{
  "final_lr_fraction": 0.0,
  "train_tokens": 224200000,
  "steps": 6843
}
Each number is 500 + 40 x the weight over the matrix's rms, rounded and kept within 0 to 999. Layers, rows and columns count from 0. Numbers have three digits each.

# layer 4 MLP up, 704x256, rms 0.144, rows 98-169, columns 128-191
485471461565485521461429514556485459448567551538482542403465462554520503526508431474530477582565456504478559513525603508541545498489513531443503479506461524470498534549528512521529517494505518
540509521485470498528554466450578475473594489523572524517489514491555452474551514511522482553459572501479546487472563510507493495518476433523470557509476471398523455475571510470551629513508526
497482494443586464457489510570529458539492474489495599462541508484432490458467488465493498485471489446527496517515516523542496501462522600448513531558458554512465444415497552587467517505528500
515474500430492498566440560496511455523451465542437504460562463518522516541466433540499521520516481565443450498499429464520510505517527529558511505537552499571465457435479488481417509454457531
440515491498402491558499461500579493440501479489437598491522481581526525516420443477543497459533512421446477499460466475457571487508466515528531500475509507513442529460467455485612517512477486
485476469552512527544482510517544484505529491488457578546522445478496482525509475496546441524583487565535474505480520489547503499461587493483507609494480513408450561567422583472463540476513494
553461498549478544502524512531526465485474511448454445550495500478538517380493490452426466488557476529464494512489468577479521541491495430504513581503512563495449473388538500515496453479486588
486550468531528519433491435525550513416482470475492538526486375591549425476504429478491592521568480509527438436546478549483569464503474534556539475478448467516553554592481500507440489501471517
470536540519524538494519533567487505462498485432516524505471473473456543518482532548500524477525442473518435516480470452488513442466541458563534551456444472480508508437459497484448433524495517
440528552521544522529520518486522526543530497497452541481521476458490496555478523519454556492460488457532495477436565588441447432473452464426491440529557542539554546503460503515442506472467493
533470572547532481528544450511526431473574452608557526480467515411487427535451511466411506438497574500516553449480484514505578514520507486511477573417589518492516526454453485565508447534420550
457490572471526451511515581418525505549484478536483489538496500507475521480533476483484459483515496497470468473498511482481489448516489507557398541507544523518483591525490476504491525447487464
442540469546530562411530466496477538511502511426452554487546444536557523508535510484539445523493536467562446549499452493547559409488497500482477522534540587520507481555390539485483517527456484
454525501480465455468491479527535504528542549511444506512530525401469599539509513476521537549482425495525532504506546468515553499490523450500518506510487478442516524474467481514436500526426426
550509572492429505474502525495519474528535493584481498544476513490440508505476528555482494558420535537555480454466512476495457503518487500462536483511506509483522494487487538477498472472535491
491444503419481494478495466468523488459483456502491468503539524467516498525496479527525484508524545528515524451431498530487488475515471521502449432496546479498524532452552466528550536518486467
558555410430479458532517477463454480499457470471547545481506525536530509540481468493483515468492496520498519443467442505491545465545466397490501409440526563472416505587513590505465465537562489
486458473594567500500510544529497471502538471480453530535510464494535477551458475509544490463534498509422519509490546567464538535444467505483463521523577469594523419528485506574514557522581456
542542481465456534468540581454536500500506431500449504454439472474467525519482449558487481498483491451497391553501476431518512515465491498416470502417525496480487460490493447494412454499490607
533527500412526461568549497482449478536533511523491525475475497478489529506567467433509460513403426515439533541500527496487503471540542525507503553490527491491529460512504545527574576537471507
569548494581570536506511450504399557516432426427457559448536533493522574494495519445486517506470578526500483420500491532559521527501526611483492473503552540473509456496514524505498544486503469
455503531505497528482515558529506464514481532499592485460518540501540491445489475527528506481422457502508460477589504537472421542447542543526479530496500542524493502480526497524586505439503418
497524523424516500502470438496537454565543469584507526469510487383494496519446447493518561494471523491542473490480501591490501469505488512516499568434474540491547490459495519533498439466520522
513539440479557498534490514449459466477493507550537480498467492478483498507513518475516509459538502499508512548458493508561545500464587489492480462525468420481520439521486493466509451514490560
472404524446455471493500485499526464444529562510483509515519470467542481530515531489432547483495505488515481515499508457443538503466550455458501483555520482544519519453522474466479493456498530
438457444446490518523554452528526499503495514469547448469494461455493497554511496484527526531424515477463482544474457501506491521493484546536526599521526418450507589520568493539471476528512455
513485493452572533515525493530497505516460486435461502532552469471374490518497461467496513564510555508522486529524454601512470468514539519451454485474537546490503471518528464480439472505487523
469474450550528450453487525467489517527521524504436524549559465466491438419465549540520481520525473501527457561484482552487487431472528459501459536500463510535446559495437493504466550477564480
490506523544489446499443493426477512556554431459558440530573505507536471392502550563560524456516524426494499538516441483508518505487587523508545455503496519500455458461506500513483524577581475
530577495536562528463514443488550504467469506480513528459454429508479507522469514528477528452545504533436450441474550506543506436496462490556515513506516503504502513495406428497511544516444492
487552428502452498442442508427475534528470479556547489453543502468500541542517463462486574487514484566429455456501500505555465575543475465503488477446623459478527467593412518469498474501405546
483503435477534447446476444575530480487413452521470502559528563454464502471569512489531561540522524447508455529409520553487469536526477538542526467437451530492487513531485523486575507492471552
477528493468512483502513493506463487564535524526460521483452522478503540593521487435493479435462533544514494446536471478482520464495537522516490427554436541510540472474503474513502447521519522
445454556484471497498539491595529540525463469570505475498487439514475539465577624573488539568478600515500482479487533560439499499517455501484443452515489498503562549525524513511532486597464507
499467543475515470556532479473506468506431484561545516543429481469601507516504513572540498542588481527539497441501509566524534550519493565515546528518579486561600518589426499491516497548583484
527524491463508559499431495471509551491499537475559555525591543518505509466489469504480471498558511521450413510551451456501508526526494482465519573540502402481509525431430462450508430531471498
487468502447547505506527427469465501485501471513538530567506544483525557517494529507469512482511504522514515603520490538529469453538475506553482453539508554559453483478448525488495496486457519
625580512565470432499445533521463501541527422476457571536475496505522498482619531553479496482431511528356485513488555561494510501465525537489543444441458479494463500592540498617544556515453511
486580553517487477507500548488439455520510505506460493457474587547605586506470509568480561582510549499464505529525514398450455504504506514584506501425421437523512488461548545540521404543525521
548529571503504527508497509583568520570420536478599492499489478508502478531518541534555526508469477501500565437521548464450409535487481536514475467511478532486412474493536476540552556539536469
436494557506514506511477492498467471486496453500425535537591587509525522511525556511450478539464557461481559544449485409485440543496465496525547501490522516501482450481450490504516521531537448
466504448547497509505552560451493459468517534486509481534490484434495521512500443472483515604496498487509578509530523453482424552581539601428519437485476536534460552428522463453539448560502454
535520513477594407507518502469438504420577455545502522491524423538472520536447510563457536501448466482482505509542450533489484498514504469494485503434530507445505476500430555516517465473531476
509552538464490498549564466466516510476509535467451555543455422487517492501535551549535459528454501574456501434506463483420543497467446412434426449496521429593508580488548449527496515503469436
512486524469492454530447517535487473534538486540461515465502607516497480500514523519522563503513487424553440478578495491505542508471554489470487498540507499516480553492481557504543521463496517
537493496453512464541513461513550527449401550492428539499510427463473499430526531464509509595496529487513473486479508569505465517498500550487475539516458498475421547519536523493496516573438519
457491513554502489527527477507519455504502486464363486468549541579530487467459507539479477430487490491499500527451524542495522451481557530483581476504496609558437511500497543498489525471496461
521487506522457506522541574487542492574463498575573482480571564533397521450559509530605493556488411433452574486574448397508490522379438461611490426524467495492462525528498578469485507535457492
497475479563464477507481486479431476510460564498561561512512421533581459500484499517510510521453437514506512465476524470501453500511496505579545586434563535530536437529525525483502464548495477
464455589529514575561491494477470480534498507508483458531485433503531515496495493485510484398456568468526483519492536469479498518565505492466561536475555529525441509468533535477541524478529448
488512465563532535536471463532512531486470452476477523528481514490445533473470413471460495574498566489485555482515524599491565515472528515511513535477456584431432476575528496509509520521539536
491520503470509500524452480478465463485504487501481526462469523529473587501532503487462556487525523476516489390493503519510501513583511516455568485500444494491557463485563459565481499491524473
488497588541578442378466554430429444581597457494552559569456367442557529408433442420534479552491480436339490473525427502595334483585503610556484493547466502469448530639427473585397373471570676
504530479532486481570505526530549505526511471433491432477470475525474468483538464574522483455455568489495481509501508541445550479507567443531487548497467485433539546399472535505489518514482465
475543493527465518532461489499471463494474422481474528500523540507485541516511505537433555494461508411557491504492523465562486577470493534488416506475532517497518482533466544508507422529501484
533536506548504531522486433480471409490441508481441542539489541412437494539465428412551511488544445462500486531481454509455527468521565495509483533503503505524489523481565496528497473540468489
449528515491520457491479606551466555521572524489504560461429521480517525423507437478473522460501457508451515460444508390507441583472534509540518485523532517492458542514495466537535437476541528
481477544553542454500518492475485601497523508499448469486520538506435493490432501485500507502499446594516524513587469462473506554485583426535413419511586461509536518479564467456461440402469504
548468445551475417543549536545539450472492458496562498528476503489528488569515551511468482515527498573472532495523472502491472506546488519463482509520448492521572492551499485510542497526420517
501503494486384458469496511466522457478513467486481565477431556507485494523478524466564399583494450544564573544437533571442480549473490445502416518531511614483523507595527486380551516459512489
467531520385498531574456485514561509504519518452520509495489535475475591526446516639499469562523420544518488447509472531519454545518527462542424435494483526503508562479535444487474462468496506
530574540481586451449461455502483535552507522457505515505557485535493498498573489489540562524523531506531575541527444436449455438513495515513457509477522522474496524585523461444501443466470410
483566585555477541487545510465493440514487449525417542440621486405482555520433467567502553599506387489501491516527464471534484552489479556549474547586520487490485427531467414557512493516490523
537458483487507524463458619489491499512515561482543432536454451395537570476503480552549467488474539543511483508487502505539474494513500483476516509485503524552461452505444529579553523465521470
482531479488442561423539446496494428494510419485471466476472553503516468560473546526529470491526533457523519501531513471482564566475558520520479439448447440498491545524584470533533484489533519
498439535473558460531523576536506550471534511448457441519419485494479513544464531473527545570519476516538546467495488513428489509509506427493469506536424470530469497514520486461516469492509466
448483479506496500425552562517452490603548490500448405482492435584448523479518463453519511441506512519488567570483492461553508523482528497509530471494449546418523517471510536449502511489530582
499484480534442543442482465469490475485538513588551512486499466518464476476506475496485443526484468503501544487437461532482571533470482514447458551549493499485519404519450488441554513489477537
482538448555452473490454482470496526520493497511520451561562423508500486467514489518507518544562527530521436454486479440521502498498493448527491483547450514464547470474537551475532473499499556
486531521534603469546492485503482498496496512607482494501496507498499560499496506567489466554464434520528526517460567476479490473505470505561489519497487458469482509453517520452503514493529517
488486446506561511488506526595582520472548541481560530448537444485536538452545501494563499445516444578553483370545495514489503461588436460487454537433484436538500400519540422446566501415517508
481432541576551410488558562480563511509544477494463592470482468462519538534531489539500453513471497543505446589505516514437498457541461498562516492440526520441514540571513525545514505522483500
# layer 4 MLP down (transposed), 704x256, rms 0.133, rows 98-168, columns 128-191
561472545405457541556571442412459494510427492490453467563442434488533507511439469530490461458497477476466542508523480426515443482481482502483451405563519455509516498476524493486588440462460504
574561529586477490524531461519467493471511515524520487538505484507519539543478496453469552496410489554483534566572515452467453454494507484469424485552524468417512556490515438486520433540529528
487464494589497496499465508545560526444507492514444478502418515505459560547506530441520506450471447404499532519430518458470510486498510552522491445477547545484426527464470400580466498520542522
483487507523528549526489483509499552468529494537547458503539554468536457460503474498441431474523408414492555519452511512472467557483465514477512457481507501517517461477481547534443467533461536
414447496501562499477481517498498507475533512503454487539451493555532483461497441415547477509497479557388536563492548489489477522561488459486544470495544474553458482427494531509527450523397556
566487499530518536509414516542503488442534530509554488507499469510541433560521478588468491537425505457508496502481488471516485555505471460486499456507495579532500524480508469514487503435517526
499538529489522566448485495538541461498513519576547429545463520491478534484439446459540462465486459472543537475517499484548513485455538478474522498510494451514441475552501441516466579498489520
488500540527491428514570491501491516485545496529399427502492536531558522451479527509491492442445485472552521438529405584501461552512474472473494569413509506461496460499455442544466554500446492
478558517451505445502542490471496514530411607572468549486436520543521430513471552540483496515528530478460510475520516574480559521451532485420511484449550536484505561541472470506519515486537538
535546457502425516475486544506454483557616486530447511553520480490456502489442550563452527517525535444582562505544472545480493504541551617430524501503499529522514490545501550502500475465486524
546490541434476506527540484478454496527485509510562482480509489521530476570499512547504469508516501461491511505534545462514556441512492478570487414494523441564462478441475451447486566450454517
480508539502489481512533558470564484537487554481511453493496442514455492513570553494490536517469477526438466436521484547472569480497498431483439478525579500484553537465508450495525504567431432
475459550482437478494461486520518490485504453491514527502475512562507543506446481501505511448463497507498509507503450573488481569462450495475495430444518488507459466544471533539482487503431438
494502527502501516502462567480551552438467468495547574491511493508500503496415550561615457395510545478389520463569554535513520476527504531405489529575507488514504541407513580546489508472532534
551478520553519501464506509567480507526533529547526512547519481532515492477483509438508550494548476473487456552521441508530485480426518469464498537519438431470545543522507511544488501515461506
461489529501461504566504524456541588549478548553513587500576531515539454558551502462500497538540517462530566508553430469490535553528524511547620509505417504489466513467460476570474566488508542
588471453470467443548489509475480500520499532527479504465511467450558489484491508548512436468538493516562580466542458486594501496545433463484564501482489515516512497584514429521487517532490561
530495532559533496434439525484506486428538488443537459525497503531476544484517514521499468490431465518478507545494498525533438523444528451547523537536496578504519524474464535538512470502456534
521568517495557461485553478544455493520565480510466479530471497461567503421490501521526440473506479492477497484522535466568403578498590481489494455494498509527454500555511400515495484449529530
403507447547533550490507524492495521580465465457516526504527455538494485483486504576502510504452457518554500489533534518476565573494482462473511487516517466530476488560442540479487541477483461
526429463446361493514572467544559548497511467489434485466482455488472528480478467543530463535506481516446502563531540563485518480546544475533545479507506443543519469494463495517454494445513521
492522525442510584508527517488510464543549479534566523436474566471458520532460499494488502524540570487445547511529514511477479527598499499421530490524432533500458501572533569448451533491474483
441588492482509505477480561465490515584492507572540498508469539541540503488515536506525542563476570581522474508534572541501475531487537543561424527505522466486438408469475534522519472478477519
506475494502510535499521492528538492510563480574544487531524558500422492494556552502535453534486465559497511546462499447471454503504481488452512472494538464443488474557456565504588571473486532
483527487527540463510467428480432512475485564485481503468516543540459488464594481388498477474463565486474518550499511575470474531473478599490584525454506447509502478520510538547541492458507509
479524535488482459515533411474499484531445513474478473467436432511460574532460464514526501481506460427447503498478554458521533554463492498531487489494567464472504505537513452544506437411503561
488513512501448516417505517511479528428503489543565537453462468519461457561462536550501511476502451548423498488506574540508498504500487502516482519465471466546480465483411463586575517510485560
442504490491550542476529510534505495472540507458573512469532581398538480496505552491447530507491490398510460495539493515474619504496527454509595545520498435527524484443481545474492475479492585
446497469470494452453504571541601515503467591506478543565476526489517513499490422540573508511470550546497602500438496580502489503510520533453526487531538459559499452467516621542427462470468517
510541484498460501544512519538534488527493621461444520478449465470449543436463563469567522479516513525538484539463475467421548488464419534434444552543502516452513503481546508473498471484447465
484514549493456525500456524483466447449492538483494475429549472482447527453531520476545504488494474532450546479551430497521405510495463488487563538396485510511619468522447488543574542479531513
487456467517527447527530497578541461554492486511470502506535546562522518454604489508465494511502567494565558432467484498485454510540478483503545505487513518449530557487482455527539472480548499
501504444555477496502542467487490454583462460519531530536527455540482594505507516484533518549458488497472436489535550477588524406514498499491511499510524513511483489447578466491557457528531431
576527549498548487492557480480441475530373514610524464547457524492496501549549561461519436581489579582543512503561493579495485529544523541487465458502431523489508570547566499550426448506479422
443500489515505479442537475521469459511440498452455535483499517468478449496494528508519537481517462488458535469469429567543385460548462527502482466523487442493429546490446483523532431521422489
530586510436495453440454504421550451410507539464514513500553445504515500501497475506570496514523441495432455504459514482495487463504456528542543486468555523491526551511496431522538427441456438
501510491515459568524444512479469464496532517478428513559482468503477503491471407541457480538457490503453460539542518501569478454467526508486502526530512411483443541464508498456511494417465478
463530564485474482461513461425524497563519610474437559502471461474555527495525469500443516524459476534580489444524533574481483467531530520500479498499487557577467422493570486524514497505474495
481576547484537465478479477435405480407441497575516558523472488449518427523494529479441523532440522407524448481498474539570520472530554525480526507503423547512534508539507470457426573427469539
521488523441481463515495537502422547480544505487503564511529496461574484496492464467481462529493569566576493525481517492502513506509513530501571522608530483508533487539468506497432473495457476
514575507450527557514465511423522468475484490510507574548493440562534507440455529477510489546512497490588457538524484457474508551485478484496645571523470488486511519507529500462511514451539474
556506482481460499465507521415495537482428510575476571504506482467494565486423529487502535593487491521439480508518471451511515494527547518551483412456473550532490481553510476491513417531484490
517514543495517539476495462569513505467592521509513387492472512461492488492530496515524470465506499528503451486468465495505504513458563510544509540537442590518404476442467478501528542504523513
527534516566492549503510524504518466563470539479414561489493543521486549486488518526488476512452500475578520464479514573496459479557508534433554542456583515520464521587482471445565404457541519
543495514496451489455480563514411429495525500513515480510578488522525479475517485517516540434415480505427550599422467542435554504567561510477472475595531599518583546486526507557544498473453541
462480559506505499623501521548436529510469460479493462562519506498432536480490484509521549574399528473506483499499536496513465509433473538527436485468548498495479509476539540539426432520452568
466469552479468491522558496519522504479486434452470507552535505428474439447437470537557525566541497434603463468488443539476502533511471534527528413527575556408469535513531449494462505475435529
549504481418415536530463455433520466467543466455504538518498489470503555545510484510510476558475479510507566448482494435496519621465459499516513478484412514530504502485496461446559488508544487
502518548552591455481476475489522491540536549454555544505487492562466591523529518518517477467555522467484451508500526471439459474464442543485492492513511429545481528531467460496487447469515500
467547469507558392478410464523565433476497520453551493506464561503493434446532510517585512479509496516426512554531544539459455494482470486490504476559482520404572513476502463505577454492523550
559522505539448488536550531460520569453548467485496469522509470513501471496526487564424526572544450543540513470508514475484506505456535508554526487481441469421565467602572495462438445582479507
450509521444483472478476461524561528519482521461534526502493430447419524485469506500528474561495483580477516466471467531538517501455521470499550468473523500543528379527509502473585436444421452
505501555502472541429503550469485408484550454490442543419505455464551524431460472547486530537431483502474543488536516490541503478494530585436495451526433492418508544522494476501487497506504552
481497524501494502477552497481547587583486518461507458488553463454465553487504454520462537484515503457497491506487444494464535555549523578553531553527438515471475460511472482603543526526493390
444537496507463526520435465526518473466544458488456604500491452495445547398467502513509468478548558514499507489413500469487419450537520550594516510436490484445518494524443512504479467536469523
488488431537477519409479504551553458539545501525418467502550532518461498488477523436526429514512486516464547446579565461483436529528511450456555413503487460546505579530530431451528502505489407
482492529529543586500508550540503496429468459526485538468524455495564512459449432498487516535470495503431481466520471469527476494484520543538507520579505540485525489542514458449454454465450564
526508435483499524468434498495437572497551522470491448493506577528507560553565500507427563409532467464490527518501469457525548456428497562497497557484539473532486513504548514434561521550551482
505512495439496541548528520450526460571472499440502557528450536579456376401540497509490511605519511477497548540521514546497443486523491450530540463415495463615496504495547534484488542493502487
547504493541431464523522502484447526448502554586487506471526563498458526503488489383474388520521520514466529521504462484435482513425467506555483540434426413521516525466483463503491593511521568
425465510486526551524489498476502543566460481467525470585514523494539410637493531503602513511525531506488482509528513465558574532543435494452494507456448522440491503501469529450617513481548537
539457453456459525515476559558541479461535386531412477468551528509474572483566427478469472493506420484561542536467486449520509540505550501521486516573497473509487486558541480471535546529500389
487492488485477557506477501449565490504503539470472462391532537438519568520511527583476555481525464454589589452458501530513499539422443528486444486452526528552585495393481509431514537538524458
524459467494486517493527546455483614506537501583516481515514566517506438494493482476473497486517545556482468410456487483510487539462506539535459498551495516533490559436431504490511503479504484
479514495472498444538506557522555567533525535469521513456545541581539499434451511514416530484457461504472447433461488529542487502498501513407519516545477472509483545449477494487531511524480508
512488482494541525487487480520488447462510469468568527456490502458509494504465549554486448516522582440392521501509571465555466520532483534438492470487504522523526542465495496514515464492474524
531466464534470430525514536607470544470514529566488507471482459500493504526473454492406488473464481511500528506496501458512546487467449571521549475501556527447478527503485466443481442496445486
522400447470416531430433461485523511531539486531534523488484487515514512540471485510497581478508418490454523548532445456584462399537546486533526476509497482512399472532458516524543467498496413
521536509487504454593532571480479462522469476496481511503472458513521536562537467511570520564517532495526521449482475504528524489468480469594489481473542489487464527502519470550508530459497479
483432498523493596569518470478501471554490535525426465521460526502559516507489495592473529491506443510539474471528543517534480547492497497542455544573508496510524619481476512462554479519549493
514553477452460523457536520478600487532549594490488468509422497583517556490565505538515546441487535562518546468518479525477473475488531520556490512502442482537517483516515429551542502491561432
# layer 4 MLP gate, 704x256, rms 0.142, rows 99-169, columns 128-191
464497439534533534520529535477590482564504404552514530457552467542541501553498587460428519484527476514475474478513438446491527510508422514508518508507640445542524501543462536511472444564536498
515501442477500470483540508548482486480579466538548478607517503545519577483493520575525537566561514480534568363423537538557448402478528516473498575544455504476524555478480508481535527460531476
589521521502554516522571563452529577495564481425543547490573460461455520502584496395497509489523469475488430490528527541489433498574502492509513475540483476467484453488540544547522627505434514
462534453457558543484493519480496507526495531488518505478503501472434517553527518471494482549496441490547533507485525486510488491493458443495534501477484532486501512527519543505551500564564488
545515499519578498544481518451500557473460494532483402487462559524514506480453446504475526531435454489450443525377467459532449503520489503497456493428486465509521495486518443499484503471462499
523554532444420485523512461422514473509477458475495518500492442415436455503458472542504546407490456440561559475461546531605508546515437508517462470537476457502492484506480563527524530484562529
540492529546420462499516534537514531457538539461495532427603516482508490434497513410494613466538486542566550485554449473486440397485461498503543451527442517472434545422489476461422434477402501
467549497437522500480449528490502494491526488458559449495505468548490537437534520499468463483497488504564460564487532503543451470477459523540487532517511494470514548530553435445523506495517437
484493491499513485446572472453460442525475452510533446500515491543523523528488553476507487578546484426539463480522545499514536545466464443502454504493493492450506494479510489519550504448544501
557555556551463460507562496527563574503488596512494559537550454464431555445440534494446505470430541505446439441514432539496486513545519491540508371467562507489488471430505515461502524500484539
518504504520514487463481451520518477460480469538505546494504392536523516488538496538488482472468553513473494489501483559541573525523500406520541498432483452554542455437576502495548521507518535
462435445511503493533503454478498472513440503506512465568487523472460463498461526485482506505537471442559529421500452468544505524515489515440503553507527476548504499498500529503517483456420486
451561476431560499498441472530512530438526470521552426471592509533517513519486530502509519478495506453537513463537513478563426411462477497520443478501477578458466507492526532492512515495466592
488446478502572547545517472479516564466494491474446490509554518478551450565532544485484548439498463528543511446485493534466502558503467479511477455577530465503465451505559502570460415442506441
482540483516499557556526521441492439509496538525526557586436507584432518474474539500443426478526457488491388496465568516522582458560489495478504514533484488441537542507534507553502458483538536
487496511555542510526513505508495436450478493579536503530540560469497540463525452481511469517529476533432524454500456393490556510462529494454499496550496529498540561484507468520495472449532509
515446527474485536533517486461506493471392491489473477501440583502466484454515468522465448502557522511476494524418495530544600484543523546459457488553505446531494573523586506526526532452496463
468496480463471526491474530477536549468517559453488466483544507495545466516520481522477539453546574494422555436524468615539515528560469471499531501560453441475560560520431484574506518491550475
458515497531527532474478508483478487440483468490477464484502469577574447492451477551522522463552474545483604566472579483442523485496584445496522514476498465478542506457491539441513477467516481
473541441488563553474551497538550539477542552488522492456535522566510535546509641468505450544448445448542512528462574499449477568496469538504515523533487497502504491529517475525567455543503589
511553517518451482436472522484551423508508483524503498481538503526506443493416480528536491533504473468544443476509541572508520514406490535511526467476498517570501504550540528522572492497513503
471558499477548556502438498512490491562523475497530441590569487502490484497530515521507511513536520479491455507486440587437524446508485510475484526545512491476448481501456449480508501503502472
576492540465495490540527545515464529439527451501520521503551516492530468477508496540445481529490463400509461491441492544575455453494519578498519486413485483530437454539461413442499557568449450
452435473518488444505507423540525554497494535462544514579403513480418580462484498510498455534449486476481534524510475576502482465525498504526542481507456498479463415449536481435496497400516492
425509409529491536533536558473496499515542470486440523509469436544518507492534528568502556557513511507446547478473538455497509476429388463497574466537516438447565528498574460545537503510521493
491398550479533467477435426522537486533523476525542479459499530437526527511541458505395508461436443430438502485478485467468438517557503443557497510513534545449487488529514504497559497483566558
474492458532540453514456421558446504467519526419473492491543514426501494508472429533546474470454479403526548479536535546541544491422469537434402445456467458478489455502531500457503507540484555
384523491524587566517518438435519501483542539490566453489454499457578480424536524508633494513558465564531495542482524535522542550552460502461488540548521476451566511415480507513474483515534474
494533528468527461517433463474509452518557464594459463467491568456479495555497422522520459553527513485442444500520518519501497463498574456485566545568496464457457446542523518502503520510507478
496475580448548507475500544535490428387529436494471466568470517538476452467550512517586523504537487470502506435529500505538499472470507482539482439533483527516461578486526476510521513519519504
529506518438509506492488535431473544467569508457473443511552500511555544573440481485509515526466452549517514531511539482505507498535428444486524492508510495533464453483565509491459542446539445
578563474521509512546453490496444503430521492504524580556535562559477470482517467498528555472456462554531473514465525514491447470503460512487484522447499470468511537447539541455500522509487461
519533499478486477566461529508513551512477475517540517413548453468472501485486574472443518508574485493564492594514549531463516484477549479503513481439412423513437580514522438539502536450475510
490562510516521490443445500541481522485496498481564484543507482465468530551529517522572518545541485446479476498459481489510492478467459580438473477489484536483561531577461532521481585512488501
523452479481497484427535531504437535466499416479467448502471473550522484492430474514537519499458516434449464382478519547549508484519569511456500524524468484428547496492482465511513512524486366
528481480451547448483557539523509497515486518533480500496504489485535474469467471473511530559531498606463507480504461430476521540528493532485554413515509512531477513541551469391483494515398512
501516454502549549554443493528491464532505435494504518585542456473549503526558598507528489482463527543529516467488457474515558537454499539487489532457497466574510532457559499475538491531493505
427525443539492476517476440473506489453528479444452573441441494509496498444494526525462474474499501481557484410531538413506547625476520503496499506525522500546477487487495512523491535517507509
485510543452562542525471509504477511515557492495499479463460576520578572510499645482565472529501475510507476505493517502503577505530444548498565517527505441517509547522516484501527486548581443
514552462491448513466503510494492437538524480566507532462494454569545458514486557447486531511527489521432427531518542480522526478474493576486514480431539473549494559490532562468521442461472500
492445527488488535545501546521491479453526533527478507501470482502534552532531426510511465483534486473422532514477522446472514484520498469494508557474540512571493540506531474495458507557518483
521497492463496476602530479526492564452479492505476555514516565543472487478555500488457457452529534559519453495524505518528447546463512539486476497486474542441519472501625491479510442497531496
557555471515538503513457443499525500488496533474497507429564497517512559469524511584513472505444569535361502511550480430483484446461530502504439478486447532525492495449546481476550554508521440
509533479550490537496477454479535558508578548504480509519454546524438489454555467575464515532515442585544524526532530534519582540505516499531488454451494429530424515594480479534526459539518529
508473543461490518489501396502540529505571477506552529479578472540488464468557436435458568545486553449509510524529491511481501558405509485589469474487425441496374545491565539441505444574596551
527532602483518465537475482462543469502471474508433534403598596532525515480496486510492504494460498497464554560418568513504465511502494490468512558478486538575488497512536532485493460499499497
474510568414512488544497492514475525529485514544480492534534556449492528506580515535539473500478376470527540572473520540555498523439494502490465509558525456611506508556487448479408495462480444
560495454576505423506475526411509490476466498542482592545581462483521447471507534479509488526496562460515541427511488488453547418452479493515499465465505518506435438476529455562556482523506540
479487470464540418516506447475524543554489500534536451514478463545535458493502424453500500451407488455501473541525507447463539482449492484506457502477606533483431539564536493555494496506503476
432470399508460479509552444487504536544532507556398498468459508514556498516551432514503433536471460494511402441495471496458532479484555472476469433482447502523497579456596540539470512474482502
467482547510480594457543534517474569553483519547550524535524405464509501536474508503472489519483485516492517453559533522494525478487526527466494592483457535469511521524546501519474548497541458
491481461438477583558531444467541529457432429467448464409543612577440448565510543574435552465431446589583532487490511484433627535461493450428538502427547502514479533363566463480560587492391340
430528569475495438479472465588545526475534476554524585407493559518497500460484526401515476476522524506563523490517465548524491514451501474467493454474480548507445512532594455514458522536507476
510525558579503392532486482480477454483496538481503558535489460484574527469491452478527458524526531456597508475567486538563437466521383509445522501483490473578546556471511520555473465474575552
453481556485546506451598491499469599505567501430477430469497512604494473565492538469473530542439524495478475491526460518443481460548504497512508533529458528509565552487505530552423510558510462
552496432599513463509466514526540485502441432524491486568498488541506497516573482454489471481430530479558488569512459525540498508499481476489460496472452542480515498548543469528470510430534406
506530489486549477530483560450501450518499503497587557475460456495512510576508490534496546523512485582532427443464505556508524484545468516513457492508502456508475556566479521535448560569412411
451513506498486472515597518532525531512514420519458488465566444518534545537482546504570460456529514442547499464505508468485463443513461466513500489579479497493527484555529490449504432489555475
469512517494456461513454505443455418505572420507500562500471451397476517562418532491472461491452449469418527556434490465539475490448503511440536517498466527520439496513525469523536527509503516
504559506537525489556487550556500556479489506538540390577459438461494521464502504468549522490520484515556548484562515527501510483523481464512510397461521436461497473505533471474520550493493481
500489496505535478464461511538513555533510597493451483576443510470432483469494445573516502550474518529512531486427522550524518482494515414514502508470465470472481500491521436472488573610461487
533470509449427492507466491480552528502562530612441482492485521546502472542496417511545473487420494532517470463518535491533536475488488538514538462451492504530452459460531532543423465514463520
441498514461513446499496459473450553519533512485539637465565548617443461528429523472520538522508469587509496570480537494469456507450501511506499492528492438405499548562489492454510553505474525
488526488416453524534570450507498466456450549474502497521508514522565520498541570488458529441621444440562568462456497454498457555416494453551461537574517448567431499456525598514551538459413542
513548545433539465591495556479533555496520466543538521482533535498440456463502518492510421502480460476503524524489495539503473433507487494528569472555533466466512484519491472482502517465534519
543516464438567541448480549428488422452539479472539499538506556504500496453575432493494544479554508367503497557500436538507440523554497508473447508491392477524528517455459527544552466546529520
431539511533547582491491483550504444498526471501499474450568516470523526498498561549558457445398530476585468460406418505536522507503572501501487465552480496538457456465473519541533541454499553
461457490518435466564543527546526527477494530509466480467438487512580496496520445395478519502528419524532433508489523478508464444491540447488524531516503467534441522489529460517461467487505476
424469515518549545570539565473479481495477561577466489501580484549546500569494491521540511502423519484453481435534518476527522495486497494516464485470511442487508503511508462461556439457438502
577547452490539463445457502455525473504529492482486509446482524463475532450480571476553566524532535500537467465504506476439486455507492496529501410496445497499572525453538495497558462475507478
590544479561522499457507499465488515530522587561468529514473434498530550582509544412449471589451485530514460451506469482539522450427490528500476539560461510552537429477481472518487538561518504